Weights of a small transformer language model.
Architecture: RMSNorm before each block, tied embeddings.
Training: a variant of SOAP for these matrices, 213M tokens, 6501 steps.
Each number is 200 + 40 x the weight over its row's rms, rounded and kept within 0 to 999. Layers, rows and columns count from 0. The size before them is the row's rms in percent of the matrix's.

# layer 4 attention query, 256x256, rms 0.114, rows 105-127, columns 0-127
091,227,295,178,172,229,252,186,200,242,203,201,181,167,237,189,235,186,274,217,183,142,201,172,249,206,285,259,200,206,261,207,168,155,192,132,239,196,204,209,85,175,237,223,187,271,186,229,164,162,275,211,236,303,176,176,180,244,143,169,300,259,190,231,207,217,229,172,202,217,238,226,184,201,238,229,194,250,266,209,191,158,214,232,224,267,194,150,174,224,232,179,158,161,200,174,272,166,204,193,219,250,196,232,283,175,236,204,272,217,269,187,162,194,244,187,173,153,162,176,241,227,216,258,148,180,190,191,191
089,258,164,238,242,203,188,146,156,200,234,192,182,201,232,183,196,169,171,224,197,187,306,218,216,186,206,129,125,219,259,222,162,233,174,142,188,172,222,143,240,176,168,221,187,190,180,173,214,232,192,269,190,168,229,211,299,249,144,239,161,148,156,212,203,202,210,201,126,189,146,220,219,228,209,248,266,208,292,261,163,169,160,189,256,219,78,255,153,288,192,215,205,218,132,208,150,153,231,248,178,243,180,176,153,276,196,157,224,201,165,231,169,218,184,174,172,188,242,243,194,153,238,209,179,203,244,260,155
088,184,126,234,240,190,247,261,215,218,275,240,208,147,215,226,279,163,182,190,265,197,238,193,191,166,197,195,174,254,261,209,157,194,165,251,244,176,187,196,217,185,190,242,232,175,190,164,174,165,274,148,205,187,248,162,214,198,168,159,187,135,123,180,180,283,86,168,181,212,265,173,168,203,284,248,221,193,173,156,182,194,262,171,191,228,213,204,188,178,225,218,196,139,231,182,226,208,196,259,252,196,139,113,142,158,237,161,270,191,231,225,147,163,99,191,201,168,161,273,220,210,193,141,290,212,227,226,146
092,128,197,207,278,143,182,166,172,232,192,169,219,251,203,242,153,242,221,141,222,277,223,203,177,194,214,173,163,169,225,213,223,144,250,243,172,202,246,252,152,138,207,235,210,233,195,207,163,209,213,219,203,188,233,219,210,179,201,262,122,189,171,121,215,193,142,169,200,199,190,237,158,248,162,141,182,226,194,145,209,276,168,195,143,131,164,178,230,160,238,226,231,232,257,220,192,211,207,173,176,132,212,228,165,161,206,193,232,227,143,200,125,261,214,157,326,241,256,195,161,127,198,247,192,205,201,241,262
095,162,170,184,222,161,127,229,272,211,242,247,177,215,173,223,206,212,200,169,284,214,276,200,207,205,155,243,200,221,190,240,135,190,165,215,147,224,344,171,188,215,228,217,246,174,269,196,200,205,176,177,197,134,226,190,261,157,239,140,243,205,188,258,173,231,210,177,191,222,287,260,201,196,180,179,197,136,188,198,197,198,249,203,219,103,221,144,187,217,163,204,217,224,216,252,157,206,182,105,245,154,223,255,216,212,184,183,189,232,232,191,158,256,208,156,228,223,297,206,119,155,240,224,198,137,236,239,118
093,185,230,180,162,217,190,195,241,177,194,155,238,164,184,143,209,177,184,191,260,246,212,206,209,123,219,245,237,251,206,222,140,153,100,254,225,217,211,181,186,212,201,242,253,253,200,215,244,136,183,219,211,178,162,161,187,266,180,198,250,146,181,216,224,223,176,168,232,167,242,151,176,202,210,238,188,212,242,209,162,180,209,229,273,194,268,146,234,157,196,202,179,217,213,170,203,214,221,237,167,167,229,195,203,229,219,183,256,186,213,245,163,298,226,172,238,147,209,201,202,194,266,215,126,217,204,192,206
089,218,179,206,268,147,152,209,113,239,156,252,235,158,176,211,134,233,197,191,247,282,159,189,187,285,210,184,200,194,148,165,214,182,308,283,153,214,181,148,160,166,257,178,159,150,188,123,256,164,142,230,220,233,195,199,166,193,145,180,204,238,104,248,261,226,233,261,217,170,194,227,240,225,154,217,195,189,218,237,166,228,178,238,146,160,255,198,267,191,229,105,142,166,140,288,221,214,197,197,151,142,194,144,248,170,201,266,187,260,203,193,175,232,211,195,202,209,180,204,234,176,217,235,178,183,192,271,185
089,237,267,235,218,188,171,191,179,193,191,162,319,182,168,169,180,237,183,188,180,217,230,288,154,191,265,202,127,235,241,186,258,227,196,158,201,191,250,195,250,212,173,177,190,180,101,185,263,198,251,214,232,206,83,269,196,130,172,280,272,128,232,194,139,165,209,140,173,215,223,156,230,234,215,221,217,187,180,139,193,245,149,195,188,157,122,288,272,145,226,228,264,211,232,216,247,212,133,161,149,179,191,224,182,256,145,181,161,124,181,215,245,183,212,139,166,276,195,180,226,175,199,237,183,200,193,261,177
093,195,146,263,151,228,154,252,192,206,300,151,167,242,229,229,181,294,158,260,188,244,191,214,180,217,222,211,156,88,173,245,174,157,226,244,222,236,216,174,78,185,178,251,156,209,252,120,215,237,152,223,223,251,208,251,250,94,186,241,151,166,198,201,218,221,225,140,220,222,239,229,212,222,217,187,170,145,212,223,207,252,200,187,268,198,215,136,193,187,207,258,233,158,219,280,179,227,189,170,226,179,195,193,247,147,277,249,199,177,184,237,185,148,200,217,121,216,148,222,256,242,220,194,210,175,237,186,219
094,222,154,273,227,202,141,217,229,199,191,146,169,170,159,243,241,106,239,259,215,224,192,172,143,209,198,244,241,248,133,240,240,201,231,210,204,181,213,244,185,229,189,133,199,239,205,236,265,161,207,150,159,204,100,154,192,177,226,243,189,208,150,177,160,173,172,184,190,177,234,225,242,160,186,153,231,189,173,202,209,195,189,213,245,287,184,185,262,109,195,159,196,215,128,204,204,188,92,151,149,213,214,196,217,202,264,244,144,186,97,240,203,132,176,210,186,239,198,160,241,177,189,194,205,225,209,223,261
085,292,186,244,194,218,184,212,151,236,161,203,250,252,165,218,181,218,204,217,233,206,133,189,194,236,201,229,189,270,235,161,178,249,216,177,234,209,247,223,180,223,185,229,257,163,198,230,240,202,229,167,263,141,173,236,166,210,140,135,186,210,185,247,241,258,209,197,240,197,192,161,299,215,195,131,185,234,217,207,188,285,219,195,168,211,269,173,227,214,199,230,183,268,255,185,196,165,189,157,205,155,281,233,201,263,219,226,191,216,141,165,339,158,174,182,154,235,250,233,157,180,191,210,150,218,236,209,132
090,248,161,176,211,198,202,242,174,254,190,155,159,174,242,215,206,205,167,249,212,254,244,203,247,244,150,178,179,229,217,218,239,289,148,193,214,213,169,147,153,148,158,216,293,186,209,193,224,150,288,225,211,161,207,204,205,159,247,268,261,238,178,290,153,174,172,226,164,214,123,153,189,160,180,212,173,208,205,214,220,189,279,216,222,173,226,185,280,259,179,175,230,278,234,164,217,268,219,160,203,167,216,209,231,134,196,185,238,176,231,201,225,206,191,178,191,192,175,253,167,222,168,205,204,199,226,226,302
090,243,181,232,231,225,169,289,186,211,192,178,208,202,259,251,271,148,210,177,163,118,196,213,220,175,183,116,170,197,178,118,233,199,248,267,220,165,240,107,166,220,218,210,207,210,248,195,218,217,162,222,237,190,199,113,145,154,176,178,226,226,151,230,254,222,209,192,230,203,181,205,187,267,118,239,231,241,229,188,157,283,242,200,212,161,211,242,184,199,164,184,205,197,180,167,286,243,173,305,202,233,179,204,189,228,208,236,218,227,170,208,231,223,180,233,105,128,169,227,248,183,226,228,137,143,234,178,189
093,186,215,250,191,166,209,198,215,195,202,165,214,228,130,217,174,191,271,265,173,241,224,143,184,168,243,275,245,221,216,219,174,176,217,252,183,132,243,239,231,175,247,167,172,167,291,226,203,166,180,162,188,161,222,217,151,229,142,166,182,286,209,171,204,124,220,179,182,217,138,230,234,243,180,274,182,213,177,206,176,187,155,241,213,178,176,234,293,205,213,147,207,177,195,237,189,229,261,267,205,183,241,136,133,189,229,213,162,218,169,134,235,197,218,215,197,121,148,114,166,237,158,227,216,113,156,191,195
086,253,183,198,176,220,206,210,179,155,327,161,209,213,211,214,191,248,157,160,206,178,197,149,218,237,177,134,170,154,187,236,186,214,205,168,193,230,198,183,176,318,214,220,188,149,179,126,161,103,208,225,124,209,242,243,174,160,176,254,123,202,181,140,187,216,185,266,179,124,262,284,191,164,151,188,119,220,185,196,240,160,237,167,151,228,210,277,232,228,153,133,245,279,141,261,241,273,241,177,232,254,181,244,216,250,228,238,190,252,256,135,197,114,171,163,163,165,161,178,201,234,204,176,131,201,162,190,158
085,198,264,148,215,162,185,261,242,223,216,186,201,156,177,257,152,185,209,184,208,226,172,188,271,206,212,271,193,164,96,196,149,159,209,164,165,210,265,223,221,200,206,203,210,302,230,196,262,183,188,191,154,184,230,122,214,211,108,219,173,192,182,194,231,218,218,222,93,161,180,240,262,191,182,205,153,218,214,135,215,156,186,230,178,178,157,272,220,237,250,126,187,172,138,212,253,236,184,197,183,254,109,198,214,240,176,225,217,211,134,199,257,234,252,314,170,121,248,217,224,187,242,209,152,132,232,165,215
092,168,245,280,204,204,177,220,199,200,200,234,173,210,153,271,209,200,194,182,174,206,187,173,226,249,220,192,290,97,185,198,215,170,238,223,175,278,217,212,160,236,220,253,214,206,285,185,169,190,167,203,212,244,245,163,218,223,205,161,203,217,162,215,201,176,204,267,197,259,134,241,205,201,201,245,155,192,132,209,248,224,111,231,129,162,168,201,273,243,198,197,221,195,155,233,209,204,247,167,207,117,226,238,229,157,225,256,166,184,282,173,169,179,140,239,157,209,229,180,196,271,209,168,185,206,285,156,202
098,243,202,186,227,145,184,236,203,196,145,206,254,267,267,187,180,282,134,207,199,215,227,265,182,126,268,117,245,145,174,171,244,215,176,174,165,185,245,250,141,221,222,242,156,218,117,168,249,218,203,231,177,191,185,181,183,240,200,274,185,132,158,225,222,147,216,210,207,126,204,172,211,169,160,174,170,222,210,220,190,226,219,210,295,218,188,174,191,162,145,236,214,186,162,131,207,253,184,297,179,196,240,235,236,212,120,193,119,199,209,194,198,179,228,205,186,161,263,222,189,233,175,206,233,201,140,216,244
086,230,170,192,193,275,135,227,203,179,212,214,162,205,234,206,200,179,220,153,132,186,118,203,149,212,257,205,209,205,125,222,243,168,169,241,154,202,241,193,220,169,153,167,244,188,161,201,150,220,255,231,168,231,179,233,131,265,225,134,183,259,259,176,212,152,211,218,267,273,239,166,160,164,218,200,195,182,177,186,149,148,169,202,174,86,124,201,106,168,170,224,244,157,148,231,192,208,197,204,183,145,176,248,142,148,106,198,212,164,251,182,223,79,191,237,214,261,184,129,260,213,235,189,221,232,219,164,261
082,133,245,238,236,250,197,132,164,269,188,170,179,165,234,212,237,229,213,159,170,213,170,292,216,245,270,237,143,233,182,226,244,211,143,169,225,210,175,155,244,175,172,165,167,229,208,139,138,210,134,268,214,85,269,213,259,223,179,169,274,206,190,240,162,194,208,148,233,168,212,133,180,131,236,169,170,173,258,108,235,216,226,156,241,185,239,166,190,237,193,138,167,202,162,228,244,188,154,271,158,143,235,183,150,212,222,210,151,228,153,248,266,187,198,237,244,236,229,148,220,172,199,335,210,184,197,271,212
087,190,227,209,187,295,198,131,138,169,180,255,143,234,175,214,157,151,231,155,248,216,228,186,251,191,151,105,175,197,232,140,282,214,273,170,183,232,167,130,240,212,165,171,171,231,224,256,207,229,230,233,200,244,191,135,183,158,169,233,172,198,142,161,158,144,219,154,193,204,174,193,158,203,186,288,135,183,165,176,136,235,299,229,206,161,199,184,138,198,237,195,166,192,183,226,126,121,183,167,166,242,145,232,259,245,206,187,194,185,146,193,234,203,193,178,212,163,144,186,229,129,206,177,208,178,223,231,232
091,316,210,281,229,169,160,201,207,145,150,261,177,172,249,239,191,147,247,233,183,256,238,213,202,227,152,234,211,184,162,186,157,297,191,169,301,245,284,210,209,163,169,167,231,211,141,216,214,254,240,228,264,241,160,204,224,278,180,165,234,193,164,276,161,216,247,160,242,211,137,170,195,226,229,229,202,210,230,156,199,218,270,126,175,215,281,224,270,185,159,169,263,246,205,233,196,142,98,163,194,214,228,159,178,209,225,230,258,169,169,244,169,194,191,182,166,235,192,159,188,215,210,200,263,231,147,188,235
086,195,227,190,168,174,137,179,241,227,193,194,191,270,173,158,183,282,196,142,204,249,244,182,228,268,239,208,180,134,264,216,158,245,195,229,160,283,230,194,194,77,195,120,210,206,183,225,188,233,184,197,244,156,116,160,199,177,173,236,203,173,277,190,162,156,219,164,230,200,188,148,203,152,239,179,115,227,142,169,234,119,343,187,126,194,202,157,221,262,169,203,147,221,262,179,265,198,198,238,177,236,262,196,229,223,141,144,187,194,187,218,199,229,181,198,146,242,192,142,184,177,228,248,189,198,264,233,151
# layer 4 attention key, 256x256, rms 0.115, rows 105-127, columns 0-127
090,176,169,212,185,174,154,229,204,220,205,253,213,277,146,192,218,179,193,225,251,167,195,177,187,172,56,174,166,262,83,268,218,168,216,294,164,208,229,229,175,194,169,193,192,186,197,210,193,137,184,239,217,231,192,196,173,194,197,135,198,171,145,145,217,149,188,166,228,172,225,192,153,249,205,175,212,153,152,204,217,192,182,156,256,237,242,180,228,218,248,132,247,181,261,216,182,164,189,189,194,178,268,183,167,115,169,179,179,126,113,172,178,196,198,228,150,294,207,187,207,123,181,152,242,220,221,84,184
088,84,204,280,213,113,172,162,231,222,205,185,202,196,217,221,174,227,184,190,241,181,215,238,158,127,187,189,259,228,157,209,177,165,231,195,197,207,219,170,194,213,261,232,193,200,179,238,236,211,199,146,196,251,153,217,133,206,192,138,258,225,179,136,186,176,178,214,193,168,179,146,213,226,280,164,131,187,156,105,196,269,219,211,168,218,200,208,231,158,187,253,197,156,165,129,184,152,144,237,244,124,196,166,239,215,264,243,194,163,257,208,186,144,133,200,258,233,141,172,204,187,237,201,155,216,198,201,282
093,191,177,271,248,205,124,180,156,194,126,198,177,234,189,176,212,192,225,228,174,171,126,169,247,187,194,175,220,168,225,168,204,245,190,165,172,215,241,223,167,186,116,172,182,184,221,232,182,186,246,170,237,177,259,187,251,142,244,145,239,186,270,235,173,149,234,246,170,168,146,145,78,248,187,238,144,219,227,207,151,179,207,224,280,162,168,163,171,161,211,237,184,198,174,228,181,230,221,261,250,196,265,205,248,229,219,218,139,163,219,226,245,74,185,176,230,214,232,226,178,216,178,205,186,189,296,237,113
090,203,215,200,221,240,185,246,228,133,228,206,252,160,181,193,179,194,247,169,252,247,160,219,235,179,204,186,224,201,181,204,192,205,282,182,117,152,161,179,169,99,174,201,230,177,177,183,266,206,204,212,144,160,226,183,148,268,217,210,272,236,204,233,154,215,241,205,227,184,220,243,241,258,242,252,146,230,203,212,284,118,157,153,250,155,158,244,163,191,151,206,127,155,192,165,139,262,118,162,198,210,192,226,217,229,230,223,172,159,224,179,209,254,184,185,189,155,122,211,184,248,99,192,171,119,287,230,302
089,188,136,173,180,199,240,254,162,222,235,256,258,218,238,238,171,210,159,178,188,282,192,170,165,176,257,214,179,155,216,132,205,229,220,191,162,178,129,122,135,224,174,201,204,183,176,224,292,203,203,226,176,189,199,160,185,203,267,205,227,243,164,190,131,293,109,197,212,210,174,115,164,232,155,116,219,305,166,118,238,213,209,144,112,183,171,201,237,176,198,224,227,197,155,243,142,245,170,204,214,214,188,162,204,263,222,225,161,203,238,163,197,222,123,252,186,197,164,214,253,215,166,232,186,178,214,195,188
095,211,251,155,292,212,157,175,155,244,204,239,148,199,224,286,178,183,275,223,166,173,217,228,178,186,123,226,206,160,210,220,250,270,204,152,229,166,216,217,212,200,177,178,218,203,191,178,150,252,170,256,205,230,184,254,217,174,173,234,199,188,152,143,244,223,168,194,228,198,137,240,182,193,175,166,216,247,166,223,147,211,148,223,208,187,192,197,178,241,221,197,172,215,161,173,200,250,224,191,145,132,248,180,160,187,217,231,229,73,280,200,223,134,181,176,193,210,167,193,247,166,160,234,218,183,181,135,224
087,181,226,140,206,232,227,178,227,156,158,280,178,199,262,153,153,183,264,199,197,164,153,229,274,228,145,152,170,226,256,167,269,165,213,120,235,252,198,190,211,234,170,215,256,225,218,219,90,196,288,251,247,238,223,240,191,183,165,206,235,175,195,189,200,161,187,215,128,230,151,168,190,187,235,189,255,156,201,192,146,216,229,181,233,175,249,136,181,195,212,153,231,266,214,141,162,246,250,251,185,182,154,174,218,192,156,147,188,205,171,269,179,206,143,204,132,125,221,209,183,227,155,174,219,231,158,99,199
090,233,200,198,225,176,199,246,191,201,231,207,172,174,156,220,135,129,148,231,244,229,197,182,240,269,179,166,183,175,168,233,178,173,180,152,195,169,154,209,180,107,169,250,151,191,196,150,208,186,212,261,185,217,183,200,178,237,194,119,175,163,233,164,168,228,200,186,254,154,231,224,164,223,187,140,145,141,174,187,214,163,223,164,303,173,168,178,134,174,165,188,192,121,202,198,120,212,148,192,210,155,272,229,225,197,183,229,192,224,233,278,175,160,107,239,220,170,174,196,143,196,197,244,214,216,187,209,226
094,240,171,172,117,146,235,262,252,234,210,165,254,246,109,198,136,217,218,177,245,200,193,164,220,220,227,184,269,293,127,161,180,260,196,130,189,256,223,226,147,210,133,186,199,150,104,218,184,167,179,186,141,165,175,204,214,285,182,198,116,155,212,263,173,171,198,250,222,159,172,173,173,181,236,248,192,160,221,254,207,166,239,200,216,174,218,239,252,175,236,126,176,198,211,243,221,203,228,180,244,174,185,228,172,142,135,175,190,209,234,184,190,240,235,223,235,224,156,252,205,98,197,186,130,294,104,154,226
096,157,230,226,127,182,259,196,182,210,246,148,234,249,185,222,227,189,261,180,175,188,190,111,235,178,216,267,207,214,257,240,220,198,221,205,226,238,197,237,111,217,246,94,167,180,249,214,152,184,215,171,223,160,210,185,142,216,248,221,160,216,200,183,188,264,139,233,255,218,303,182,171,168,184,219,171,254,214,223,246,269,207,149,175,219,118,180,163,178,220,234,259,235,317,195,182,163,210,190,233,211,159,207,241,231,269,130,177,139,187,219,235,231,256,173,260,220,212,211,158,232,168,263,215,130,180,255,231
086,247,251,213,195,180,226,199,188,175,172,173,179,174,206,260,216,195,160,164,261,219,298,112,254,208,258,186,284,210,223,214,236,167,184,149,157,287,236,173,220,193,134,256,165,223,175,161,190,179,150,243,190,236,252,273,182,150,200,262,234,154,217,203,196,258,173,155,223,143,134,231,295,195,200,171,234,229,234,188,181,212,176,184,143,171,196,219,111,234,141,272,205,173,202,218,200,242,213,263,163,253,80,149,171,189,184,198,163,142,195,238,188,234,217,184,209,197,199,194,167,206,233,223,221,210,192,163,165
093,168,156,175,147,148,160,203,197,235,217,187,196,213,114,169,203,217,208,99,148,154,138,215,190,254,134,184,152,209,138,137,204,195,122,264,175,189,244,163,182,269,108,218,177,176,156,184,197,163,225,275,236,215,272,206,220,209,155,239,197,152,197,193,207,141,192,137,139,188,249,194,188,218,197,234,159,184,124,122,221,327,149,207,190,163,160,222,244,236,213,255,222,183,251,207,222,223,215,117,230,203,211,167,201,205,213,194,135,274,218,111,233,139,170,159,199,176,203,246,188,223,237,155,199,256,244,242,155
084,246,284,152,161,205,212,145,250,149,147,166,211,228,129,156,167,209,207,264,191,167,169,216,142,213,225,187,241,232,225,209,210,205,161,212,186,250,109,274,189,224,217,189,186,259,200,147,217,218,165,201,205,214,169,164,295,166,222,174,190,255,254,147,209,74,163,184,214,141,216,201,257,237,195,264,174,133,200,138,195,200,207,167,157,181,266,170,157,195,195,170,166,252,133,155,165,228,223,133,199,259,159,208,216,161,212,179,150,147,202,182,190,254,200,189,121,180,224,244,161,208,167,166,222,264,224,197,137
086,175,261,174,336,289,233,182,215,259,255,202,147,197,198,265,195,149,176,231,265,217,246,185,252,217,211,130,203,171,215,238,193,232,117,220,173,195,150,198,158,225,220,229,270,112,228,232,220,211,182,210,217,257,242,215,266,179,207,201,202,108,256,194,250,173,130,102,257,247,197,223,212,150,190,202,151,196,249,216,220,266,220,150,222,290,171,250,189,127,152,210,276,196,212,125,197,183,154,230,152,191,148,256,248,194,218,171,183,297,186,279,188,178,187,150,170,196,257,210,211,234,207,206,233,215,262,240,238
087,160,149,209,226,187,238,119,208,172,167,154,191,187,183,243,270,162,207,217,236,246,217,132,163,205,195,201,216,219,194,174,234,225,164,198,208,245,166,178,214,158,167,204,229,264,194,275,157,203,196,151,181,223,110,145,176,191,228,160,141,162,230,255,232,263,178,110,166,238,285,107,223,168,186,256,176,192,208,152,295,246,235,230,254,151,177,179,190,244,241,238,188,178,161,191,201,176,237,151,252,176,168,116,185,206,146,177,208,211,193,212,202,175,239,255,167,205,201,178,153,144,186,194,255,191,258,193,207
090,161,165,127,225,254,192,226,210,184,174,253,259,178,151,146,214,168,172,235,227,195,263,153,300,243,184,228,152,205,174,250,250,224,149,191,280,186,126,292,196,225,255,233,283,179,258,264,198,237,191,188,223,211,141,212,220,200,178,189,197,217,189,141,194,147,114,164,219,185,245,234,218,176,163,229,190,248,184,259,234,197,168,161,186,184,265,164,137,136,237,208,217,207,219,187,238,199,241,187,187,221,171,205,180,204,247,234,184,246,174,212,235,212,122,217,220,208,196,271,153,204,228,143,227,265,111,174,222
100,197,214,195,152,302,197,150,223,235,233,202,232,266,141,155,215,200,154,196,199,180,119,212,196,180,214,257,197,219,97,129,154,128,221,199,206,189,167,200,216,131,240,233,194,248,173,240,228,211,191,230,210,222,220,215,222,245,197,194,227,113,253,184,235,181,207,185,169,211,237,173,227,215,230,223,162,194,192,222,177,139,236,176,155,237,193,190,199,202,210,107,139,230,225,225,235,265,171,192,187,261,133,193,151,227,157,193,174,320,139,241,134,262,243,191,122,213,174,175,187,197,158,237,191,218,194,157,128
094,147,121,157,167,197,235,212,206,222,254,222,168,140,165,236,130,253,180,147,195,164,189,231,229,287,138,204,243,200,120,227,53,164,191,236,199,147,248,138,194,226,149,221,157,182,269,215,173,148,204,199,222,211,214,298,227,253,247,197,239,201,204,233,218,132,251,254,248,280,179,200,230,174,229,218,163,224,192,203,164,205,225,183,179,213,265,169,182,264,217,195,188,219,220,172,168,201,203,222,183,223,205,188,237,157,180,224,188,174,171,184,177,195,194,218,201,185,202,240,228,229,244,184,242,215,156,187,146
089,233,213,141,159,171,256,232,211,218,197,188,162,152,205,201,272,221,177,234,222,217,201,227,222,199,247,156,127,197,209,191,241,186,206,162,234,196,171,241,207,170,208,228,102,170,217,185,209,134,177,216,171,230,134,186,260,123,157,190,193,193,212,220,144,232,276,214,182,239,161,189,262,150,209,151,170,222,185,187,205,203,248,214,257,249,185,153,201,203,224,152,201,209,133,85,151,192,252,186,162,222,192,189,241,230,189,213,206,267,276,192,199,226,265,204,127,226,170,187,222,281,184,180,277,201,172,259,224
092,271,289,189,160,156,105,229,191,189,107,261,229,219,244,176,225,263,166,230,238,170,224,247,242,158,161,150,143,136,151,134,268,231,216,223,133,201,204,169,262,212,174,214,140,189,243,243,177,247,237,194,228,289,180,205,172,224,240,154,221,226,153,221,174,258,194,217,140,220,260,169,233,250,211,247,230,166,252,268,195,233,229,217,154,219,193,203,180,192,200,237,201,184,186,197,195,192,185,214,246,249,237,239,193,236,210,192,156,210,188,247,210,260,165,147,178,170,186,196,187,184,142,101,250,284,195,214,184
092,207,221,154,252,160,252,231,246,257,227,165,157,187,209,202,243,186,242,227,188,165,164,217,155,209,199,224,157,219,230,216,218,234,184,232,206,247,192,137,184,173,182,301,264,191,192,214,217,198,191,179,212,198,165,169,155,171,222,219,215,152,264,153,196,168,148,219,117,217,225,169,202,193,217,213,138,128,101,147,185,151,248,239,174,198,108,199,153,216,211,173,208,202,155,226,194,246,231,208,139,156,177,138,217,268,239,240,213,207,165,186,255,260,212,198,166,117,204,222,211,263,191,195,232,169,256,198,309
093,191,179,224,160,157,217,152,207,176,186,158,185,163,203,188,220,222,171,233,229,170,192,151,170,232,181,199,242,268,213,230,236,191,216,201,92,203,214,197,212,159,208,210,205,198,215,146,232,217,145,271,231,289,197,170,203,213,200,222,316,211,284,209,193,193,133,177,194,238,196,185,165,288,161,136,214,164,142,251,174,233,162,220,189,179,181,141,226,247,139,205,205,182,273,208,149,164,231,211,131,172,208,273,193,207,161,220,117,236,244,225,206,73,205,247,157,265,208,263,202,205,224,236,214,170,221,86,220
090,202,195,178,172,135,208,306,161,170,228,192,213,190,165,195,214,175,171,213,211,183,176,204,196,198,205,209,238,157,168,186,159,325,218,218,129,183,138,156,169,184,177,253,103,252,162,188,200,135,155,158,279,225,185,230,206,200,206,159,144,137,172,219,203,176,171,225,151,171,198,134,195,265,184,216,253,181,154,161,228,217,141,129,221,141,241,207,291,214,196,190,211,212,133,174,199,169,141,185,209,137,225,150,114,187,217,252,165,211,221,175,203,152,201,165,214,194,189,176,239,247,249,182,289,196,232,186,126
# layer 4 attention value, 256x256, rms 0.124, rows 0-4, columns 0-127
101,187,219,226,237,214,156,196,175,227,235,238,199,184,152,254,259,171,254,193,201,227,234,233,205,137,199,132,197,141,204,234,207,244,229,235,179,187,185,176,251,246,205,208,254,228,228,243,239,270,170,236,216,181,218,162,211,150,174,207,241,222,185,213,181,215,223,126,230,220,189,153,291,117,310,150,233,236,212,186,265,261,207,272,223,191,178,234,240,150,124,241,180,212,206,172,196,212,215,149,231,200,155,216,156,227,182,211,140,202,187,229,235,244,191,271,228,223,211,214,137,242,182,150,175,240,162,218,150
110,177,192,186,205,241,164,189,206,159,201,206,234,275,253,180,276,204,215,204,249,124,210,95,204,184,235,110,117,217,178,219,202,246,156,174,247,188,206,186,194,276,175,217,186,219,200,293,169,230,193,189,245,270,234,229,267,178,162,235,233,202,275,188,157,172,210,205,300,249,223,140,157,232,210,200,214,236,177,229,176,273,189,146,126,192,231,261,223,186,273,213,188,162,189,183,215,190,229,186,184,203,283,190,132,238,214,167,148,192,226,182,213,140,224,226,233,216,168,254,138,277,193,218,206,207,212,202,165
100,175,171,213,213,226,162,240,137,94,210,171,221,200,153,198,217,197,229,238,325,207,151,228,187,184,138,236,235,243,231,227,217,155,173,244,172,183,211,199,192,234,228,163,170,239,148,240,228,139,149,200,189,218,198,152,150,227,155,173,298,154,204,204,136,250,198,142,250,200,229,220,276,194,285,154,151,182,209,234,210,140,221,228,165,132,261,156,182,219,234,157,179,200,233,172,191,216,208,205,191,213,241,221,218,268,203,241,237,311,215,236,188,108,289,183,230,190,211,148,160,125,282,226,299,151,223,225,182
094,171,207,231,191,121,194,174,219,250,146,249,186,204,198,212,132,178,125,125,183,239,190,191,249,243,166,217,242,215,187,219,201,173,265,152,214,252,154,206,195,219,160,100,243,249,174,192,198,234,235,173,213,164,199,128,142,168,198,157,183,185,216,192,230,121,129,212,196,211,223,220,230,170,209,212,238,205,206,191,270,185,194,202,162,266,183,195,199,151,179,180,182,161,195,188,202,169,213,227,212,243,207,234,159,161,221,203,189,189,233,187,240,104,261,203,232,221,153,196,244,201,155,221,179,219,245,186,255
094,234,325,220,239,194,203,212,219,146,202,196,191,150,195,254,138,249,294,163,180,204,206,214,147,251,212,187,130,168,180,165,215,136,172,175,235,196,206,187,206,241,262,283,187,175,160,202,229,234,319,290,268,185,174,292,167,128,155,272,228,172,200,236,225,188,143,163,186,148,207,220,153,180,172,177,204,215,244,239,216,156,177,232,200,157,243,206,170,239,200,175,243,232,178,131,149,208,160,197,250,194,182,186,202,209,203,255,209,185,243,198,294,221,183,170,118,216,120,179,276,188,178,223,178,201,128,233,134
# layer 4 attention output (transposed), 256x256, rms 0.174, rows 0-3, columns 0-127
096,199,140,178,199,201,194,153,210,217,215,164,261,254,153,197,230,205,232,162,182,174,223,215,189,198,284,178,226,194,228,251,180,145,184,159,248,206,182,133,270,238,198,232,316,247,257,193,192,255,257,285,152,133,172,208,218,156,155,165,261,219,189,211,223,212,149,185,177,293,208,103,179,219,249,184,229,240,219,163,191,241,184,155,139,172,187,118,214,265,152,183,156,256,211,177,270,227,144,172,187,278,206,222,156,203,132,178,229,197,218,182,190,188,163,221,305,247,148,199,256,178,151,266,183,217,129,170,200
105,232,280,241,218,185,199,174,248,191,217,236,180,186,211,219,235,213,346,256,172,193,149,188,229,128,203,198,198,226,243,152,206,205,162,203,152,175,152,182,176,198,207,145,203,187,168,277,201,204,235,179,237,274,239,186,270,241,180,217,286,214,260,171,220,170,192,286,191,217,198,233,147,203,129,266,299,200,194,230,215,201,184,227,177,200,212,209,216,244,237,208,264,249,216,176,184,194,244,248,245,249,228,192,229,207,164,225,133,189,337,219,256,232,164,214,213,210,219,183,183,318,229,276,254,258,198,220,215
096,186,197,186,210,223,221,229,259,221,186,224,153,204,310,199,243,133,234,239,235,194,230,169,202,168,229,244,190,108,124,197,197,211,202,196,172,200,250,170,218,180,226,130,132,114,219,171,208,227,165,188,211,208,257,211,249,222,144,253,243,233,208,214,202,233,208,165,189,154,186,169,203,163,167,211,265,212,232,173,223,198,270,215,227,210,206,249,182,129,177,187,219,244,210,132,212,249,175,232,267,135,245,242,276,168,104,169,256,143,219,189,187,131,246,176,183,209,156,182,204,240,188,224,167,167,235,144,208
094,172,159,181,258,194,209,190,150,208,213,226,252,208,179,181,208,137,144,129,177,229,199,174,218,247,174,216,265,218,142,246,264,244,280,147,194,188,212,197,156,82,151,225,182,266,188,234,150,119,192,133,140,179,161,180,153,202,164,213,198,219,153,197,179,197,199,259,136,238,235,225,218,131,196,240,155,138,279,220,227,140,255,188,226,178,179,256,201,177,234,208,168,241,208,252,170,240,226,234,212,229,201,186,182,187,198,212,136,239,170,272,234,167,258,275,255,205,122,212,190,219,167,108,154,201,316,197,189